Weights of a small GPT-style language model, trained from scratch on English Wikipedia.
Size: 11 layers, width 160, 2 heads of 64, MLP 448 SwiGLU, vocabulary 3932, 4.54M parameters.
Each number is 128 + 32 x the weight over its row's rms, rounded and kept within 0 to 255. Layers, rows and columns count from 0. Numbers have three digits each. The size before them is the row's rms in percent of the matrix's.

# layer 3 attention value, 128x160, rms 0.202, rows 34-63, columns 120-159
071:136120094186179180128098087159179097129115129135093146076172105158138157173137128179048107148135126170128087149154065146
076:119126068101120113103117096136140116106124088138129153080181104096137130149155072148178110078154146210121153122083157059
087:186160154130184069077179180134117136177160143115155122102124148103132116107110147094122170118126113155095119119159149145
087:092117133174118054088152094121131148121118136045161140117167116113192144065152095152141136116168175158111119182063162116
083:110171131120106143172133120125138114147150147130137147135127136156155092111142149168112141107096137114142123205160128148
075:165114180108098093105136104113121121127159140124135092164131103061208093171130111134117097139125065144113095171092160130
092:140154180133185116102122127092179100131105079085144105155230196070140151100156156119144103109114185114178171146150152104
084:198158098120169103084116140162080188125138152129118153103070092096131139138142142143140152135091058135147168164090100147
079:139134091139161113185122127079092124110148191110081095091161099145098116191115105149115105151086098123099052135057095133
078:163164133099115136120143087138142110171076137151132096201179101162106185130158145102099094078149113115133131153223189149
070:147107132119139139149123089113128148106077122117097133107112117131128116062097168138077134226159142103189183106118147096
071:136110172144151111119110141099127137176121132167104162109115091180100154144153117134148095159115161177184153117134085146
076:122126111148136132105097091156063162066074110162112114103121137159118109150134117133120091127129193096103153117129125129
088:088146126106126147157152145158125161103089102178173121199152111135064112178095078113135110120103092039106101129092110133
089:130146190086107089125131176108161137116153175158147172149165110163145106068134078133105040115095135160066095107092114118
079:118093127130141192150085108151104094163164202132169112151135127124140120096071115093104141120088134145071131072208076164
083:112132175141076128154157151157130123070145181128137113163146178045145080092083110137166104091134114146102134088111151113
081:150126117135187165122157098095124134141142160138146097112109088097162140133158102117163122068162131181110111106091118142
081:060131114161137105083124089127095124098080177082121094070196105112137135140183143163125149104099094132159091164098164157
076:137124139185095139135105113149153111149157146070118110136108142108176108112109092106098091112114078113153145102135154143
074:181178135195130123063146103173161183106108112136152184102159093122146129155131095144117110089118204137127160106115107121
091:105144180123056139108105102085136136129131111161179163108111096063105134137121151172082132073118163146138084132098144064
091:117141116093090118136110110098134148161115134081145090175139129111156143098221153116088116115169193159073161146142094152
075:160054103108146163084106202094112086149176141179074122076139125130138154103115123148117024077142093105127116071105182167
077:079151097098135146137135179137158105171131072150195096139120178160146204077145080040141124101172149117115121148150065175
092:185138077156158093107107053131076143126161138126109172137113132133141113169086122155077158098062126126152151120150113158
076:113166166133183109074127156133073136165170165089094119154139178144091149112138090132090118136155162151092122114127141112
082:171151117119129117156098087134121154089079136140138110162074117136112130150093118182091063110125140026054094181109127134
079:176093115163098150133163115126135135130129073124091144169075079097080130169151090129128162182133141118116140112174106128
092:095115150096107157166158118164164094096115104153100067136122118102127149194104127097226177170148138134186138147136166051
# layer 3 attention output (transposed), 128x160, rms 0.18, rows 34-63, columns 120-159
075:164147088170143142133086153152112132157178201059093185157134140147125117117158094188124100040090094113135155109125059134
086:144128161113132161111131101101173108150115150090106146103094121114118086060129118138169092133160084094092111163210161103
098:147133151159070104102142117132150115132114178163105102090108186090102115112106145139108151097139148139102092118071195128
086:101126155212107110125083066164154135126148130080135163131114169124154165128112133109173187152134092147123105074120061143
088:169135118201148114122115172097073086187159182117143150143173121163112134101108106133127093169072075190158122142079174088
083:075105075116125132159199136125159107122181101103137112138161132131092159144061165154166083131126130154156119122161069134
092:121087107102164129171148173145127081176120127118133127100120151118072152134190142099164087099123147156066078144135129152
092:118165193127079154104151115225108130124118121168162110117128148079130151086146196128139083112125215106113131138126086077
085:180103094124138111067142109129079077123152116132157165159122103114096139055107107104200131126129092105176117167195133057
085:097140158209106102087155172150120134116157102125089123120218142194132149110178147137117122144087115191180124112089137123
077:059138131142150156096060123153081117123186146176165198078175099084119137121154161112171157129054128156140148147135134155
085:169161144108114155120110133133089106165143187112122164144142168128142164122082146105136155131163138167122174192184180118
086:141215113122170130144115148127082139157208095182172102139121153114083099115138118190131160193072209127155106101116057151
095:127158143080123124084115240127088149113101125096159109135110107136169096075132081102083121133097145133167143126104160059
100:126146139131120106149176129206131115146102144130173132149153183119160162201150192074066210092181153095104189079177144131
087:175115114123161171152098109147109112168145137170178106119141091117102176141110110163117113132064088180126105105129124140
096:094139161138118173156129101142075125132098131130139140086085118136108148057127159150115194116136158173181128155185137139
089:142112153110180105080158170139107146086161061122081156136124162151109145102199085187126125104093130130134107124143143122
094:118134153142120108074084113081121172114142148119205167086102103115129105090112142201129119141082135148151173167082119066
081:103110155114129073193163144131096170152164195141089154052105117068072117150100107160069167125139106082090112086158112107
084:145157114112121137156154138194196164085144193221129180124153148105128146146180197165172113124156156136111101150166109168
098:156118132118193137111106138102118150075112142162051149159153076109135157069070124080192119144158134116113149195122117139
100:137108108167137158127170153072162156103106102143128110155173125174133130136132143134145169138105102174172111163090106130
088:130149166167166100134083094122179105142118114163145124108145153064105065143148176106232145135091161148120155123119197136
088:124161176185136159131110166109179138083138090146102126166144150168146129098129120145061093177124086117151149062120182115
097:107140111106124134171143123164154166091165168170133122087123151106090140100105075147170073181089165123143104219163154105
090:167131090155172109138110098122140160104109191141127112162101146120091128145121089110119143112131137138094128095079166132
094:169148158057166113121104167153119115117152108163132095155088111176132136073140111151165120164121151129102076121103083103
093:213101096154129160132116093085132136085067119124106121143199129166141123151107092100092096124121134101152117172100167147
102:166154145066101057092120084063116155097145143133167141105123105188090120119173094168093102160142122079175158156151127130
# layer 3 attention query, 128x160, rms 0.24, rows 64-111, columns 120-159
062:151102148137093108156115125157216119087153171123101110128159089188109109123152126146099137108127150105139081109141119085
103:125126091098146174067132092123121140109150121176093118075116187163153171147108110150193113138133112090078090161116133136
103:120107141113109100163143101111087110122075147123153091177136118076146100145137149168095172118115150176160098105072094142
088:182078158112140118171126086147166125175173126142190166119118125104104150064057111089141135141157122092132164092134120172
100:147118140138120100148141135149089144125114165110178135148131136144144127139136097107141110102164122159166158159134129157
121:100166134124119131147132144145115022173136087090122167061135097137130112151137134120108126135122132104090168121132121112
092:161095139115166135140133123105112172130113172128161125186153138114141087164081127133094140178127166167178146105143073147
098:167113211103111170100121139139147157102169129106142137161061131136121060109101076093152124122168139185077066134101076091
092:148115111116121153087105112128177171079138137076127155131171126109113112143111115167109176158139060139100095136143096135
095:138101110182120130172104197116116122204149142084123129133109118108158106113131104117148174140142099170094147069153042133
112:091127132104118121127146125109146130114086073152126083119054122194159139112097120124143100118094125164104054106153094117
099:132145174148137099187144120144156139153077181161098196137119087185139067095151142115113212128148121146090154140146136162
110:120111098148123181088107122148137131076133128135091135072118121141099158105134116118081149134123098151136136076138117161
107:089114141099162157149122135128146172172129132110110157108123158104157111122096076153104171187084129111112088143134148131
119:132126151141069112150134099110144155105128101108112143113062105140085149115118139140141098144094095092170047133093133103
107:138074091180165129152106065118155083138137130156110194148177100145101153081074091139168127099124065124116150124154127103
112:152113109134120128093214153089109134108192169176111153153194158155084126155179118158091120113070141202130088181092094085
109:097171118146108127101114148150134180129134176165160065156065167197094149166175113100095127125157079135129141149146124136
099:112148122144054140116115147125150087112158058109122070138135134144162131120089180121092081101182156117177088079166122150
111:114115098063121085121138182146096148125129146162154149129082138148144149169157119155119171127140067218112132098146156103
115:152168106154119135121196130150097125123131093144092111056071104161149119095074130099162136157083085155152149104151120152
108:095168090112135164105164165111134113112137178148116180127104104106144183137105170144087136151141150107106120131127217085
115:121086181116156138081094099148117136064154124099104137097099094104067137124189095124151092137137116113171151139149123172
115:145123103133155108110086135094122150139110199092121091181099148148081113141094152085127165109086086135134172154134145152
115:094158086135115150083178190092115134131123162167072172114102143130146136067170117143119095097148130091118125131074189139
109:099133127132109109148126113118098166184154150153145119168145131154163101101091125133090132104103084121115159142093147106
109:158053155104158122141121164129157127075088149127147064093144146135124114111183113168146108151164133178055133110065197086
110:081142125143138088088151114123094160148131134148144104166130130141148135158115211154118140097093151177169091157106143085
112:161117046130070097121170128129132169119114125126170095138091132119118101095133122107158122170073109096166151092107095107
120:076150070137099122103194109182236072095133084060103090105087053161111130152128108107151109114128162163092107153028109144
113:152107176125109143161123131081159138068141103165116133101109117140145196137102155149090058073121092123083115108141102151
110:107190108099094145116116100129115147155082149112112148172124203119163138159120104106155079160103094181164128140143136124
125:102094091112118122109158110118130157135186063185119096089121175130140156125137092100121087092124065149077118126117106147
078:161203083141085148108097135113106151120082153166122188162105155142119103094141119139116134154116111183131144113132125148
093:100214184053191097146105093111112115099093105183161105075061136121125105074148102113125113141096162158104100101097104115
097:115108080115080188149146139109113097146098077129148089111129148107146120136126098105143116156109110077122096098151113122
099:149162118073117123154135086107070180137113106102047083147142134106134133131171182136100136145134117135119173162143063078
111:158119044103129128154103195125127136139192146131099113201113134125084139128141092122112117145111118142187143188125186134
088:109206133141073103135127140137137099107101152164096091092092181159138099124162178155118126136040146109115104117157117108
105:125120151131144124096121086089088114101181153065143135129133123103095117095134134134098093130082167146108059104116123110
086:130082093093128126140119138134146105090129184165068149111124136126177147149134137177059161113102140196127110086127172160
113:159145143110107136134124092098122087106084145126127121126103127118120177118096145093140136106142139113164115019043181141
101:144196117179133158085161105120113123134110101164156121136117112156120100144104093138133175102125135151113118133151147147
104:108110136114124111172113101104194122130102114114199120135090118090123133117104130127097121142163079122098121173176125100
108:200160148133152097110090154112170195104091119153147115172074149119122123142086129109101138091123076091088163108122168159
094:135125154139137075158182125106125120112080119130097141082100109160142109149101099085081056108089132117157100142166144141
103:161131159163143154152130176158031149087141119125072139125131155172119106143153094115164121154168135128190108172111119100
118:091128208202054177107097168137129194212188144160184119133117072148141102128159122140099124133085165157162114094077111135
# layer 3 attention key, 128x160, rms 0.24, rows 64-111, columns 120-159
098:128098159127149132132116168117087141062098107145139066136143126177128136141091114123154140177126146152139178139155142111
111:128119092124140096188101144152153192129185124174127131091143130098125158098109069115094126138120070102140148065106106132
100:132129137059119164101128156121144146157118104138095147099080102175136188148106166120095084089148179105102148111084160109
100:156131119062172080110153159101097082079160125175169175200089144163136171130156093180077165100083119176080102106143100125
104:130209132170191136171123127170150085127165144136175152117097137074088115100126117118139139139132098142118117104112153170
119:140165139160147072069107181106154138118131163132121130075105237114120133123144097124106165149131116138172062154116114192
095:172089155076185130152200122152076112143138150137162131128114082119147123120141202136153110098136134142130163122133100148
100:170126109159163115147175082056120185118164111164108107100156158111097077083134107131083093133110115111140116124128077152
089:154123161140210148140112116111101079168150136113107171141171129088117099151141075094143162177081099147183119109075145135
099:100101154213132110073137070147119066170159227104120161118081141163121143111168196104163108096107111057133093101147140123
111:164084106159122105136117115116148158095086138098150133134101191098166112142143088157118179146106142096158100144080110147
102:075145135151126163187162081168177147116110110136122170103172101156094120091177128119120093111186153124139100142114175080
115:103128137136144110106114135136185047124189103122130118140165118159129184135118153097169116088103122127136085149129193192
106:175087099059116092135175174093119112159138107096149176173047095117114083142147169073131110144119094129098114118124115123
120:134130123102121177137112112127089120131104182175175096049072148159152195078130105167192078093103166138103145110136124080
114:131086124119086189167125169080125138080089152160114145143045112098125106167114113172117137147146146187160185094126188198
119:124163134118120189100124121163115143111114167147173108128111108092105113144085168146194103144208114127108151139119129154
107:135107174117165123125124074082121106116135108108108093151147139098128131150135174123114103149138172092157074085031099134
108:166131106135210182093130126093096122139099122061155129151141123175152105121119111149176199056087129096122163170107108162
111:109075172165141093139153092200179094154122108118157170068122128127118155118084068085164096131165159088154148125119119128
111:167115088111138109099113100110205142135163131138116145157179102114107140110185098110136110094078103113144121120072064167
117:093135120131131108158112142111131140099152156127161162114166130105133100186076094134134162111099054099107118159098098150
117:189164065066148088135058168093152122148204121206112123161167115098115113121140171108126154157139130209133127176123101123
111:131152156157096067147129115162116126152112106119126148167113189096117117131139112175106038133103080138181086132117145130
120:137123087120166160116139111193173139100126067093114108177153121137129105145109144131091126124116143167113155165183117124
114:146062071116165121140098093128157109067165162132171160163087112104121141095133142157136168145103165130172136143146136160
115:122131116140108134089102121110120096057147179185143114190100106161141089129154168080135148192113157099091113115107130122
108:084066175148159051179122119067136059136094165105122165147121143124164130135106096109158095124089189084104196101133119112
112:132090135078141123097146102131162105062154109088145160165129127115150177159108109075120118036146060183104155109178161134
124:123112158103124130120162098095121128101108154122098122212159140049201112131106092102179170084131107152179111148146146129
111:070100130113133167163136213102171094097122100097085093147147142151099088104118155123125120136105139147104105116082133087
111:080116126160102127189150131143086154084118135159151195145104077139112186091177132157158144135149131125119142161127101109
096:195179154148137146154088071135183051137128126157093117122163135049105119109104106119173120139091134086125123103102158110
075:131121077081135163129117115125158123095140125071126094093173058131113178110115148165161076060121104160135126102108142123
110:119102121150157100133128136091162123165141167079138111148079032144135094098160140128085136113144170125131109098105134157
095:133098123090134163152098168078102160165150089180114108171125136120122178136105078136128128128118135098106105079072133157
110:104118127098200103138094147161114112112125149183135180141148054069139092109170099163096143134112172115108122107127146133
110:109132083133129142080112099117098130087122077165165083129184134155130127103062166139120118142117129145089134064075091162
095:087152162178143160098136104128188101174129137119148110158169108124141141151135098102150144084127139104134133152090167111
111:077138122086121120122148185104113124112113135201135082120200126106148131109102170154118178071060137109083169116112139118
110:125113127132175144112179149125152156137095082100124116125118150134115154078115127108141095105161173099154064117098150167
114:072154168083123168133114167103190157123123105153141165170110157199139173095174107174104160102052128181125124154129114148
108:160159121054120186085083165106132087091128114106149091133091143180159141146116170146141160121180121103172080118120116167
105:168123118107164118126131085111128128099112154113144152185091149140140081103072161120161148166152087130104105132171145110
115:122121150142141104139121145127098119109210133024086111074129113133123112140152126154122137135114142186101161128071116128
107:137193133125109193104082089140148136125077101113076155099080168143161137119136124144168128138181123179133123167129137166
113:096130135127160156102125131125110111063101162128153112119121069103119081111126193113040135101138116105117183097152120147
119:165152106159109145137114129108078115119127102118105092120106119132153138078099138077149067096129120101103142116190162101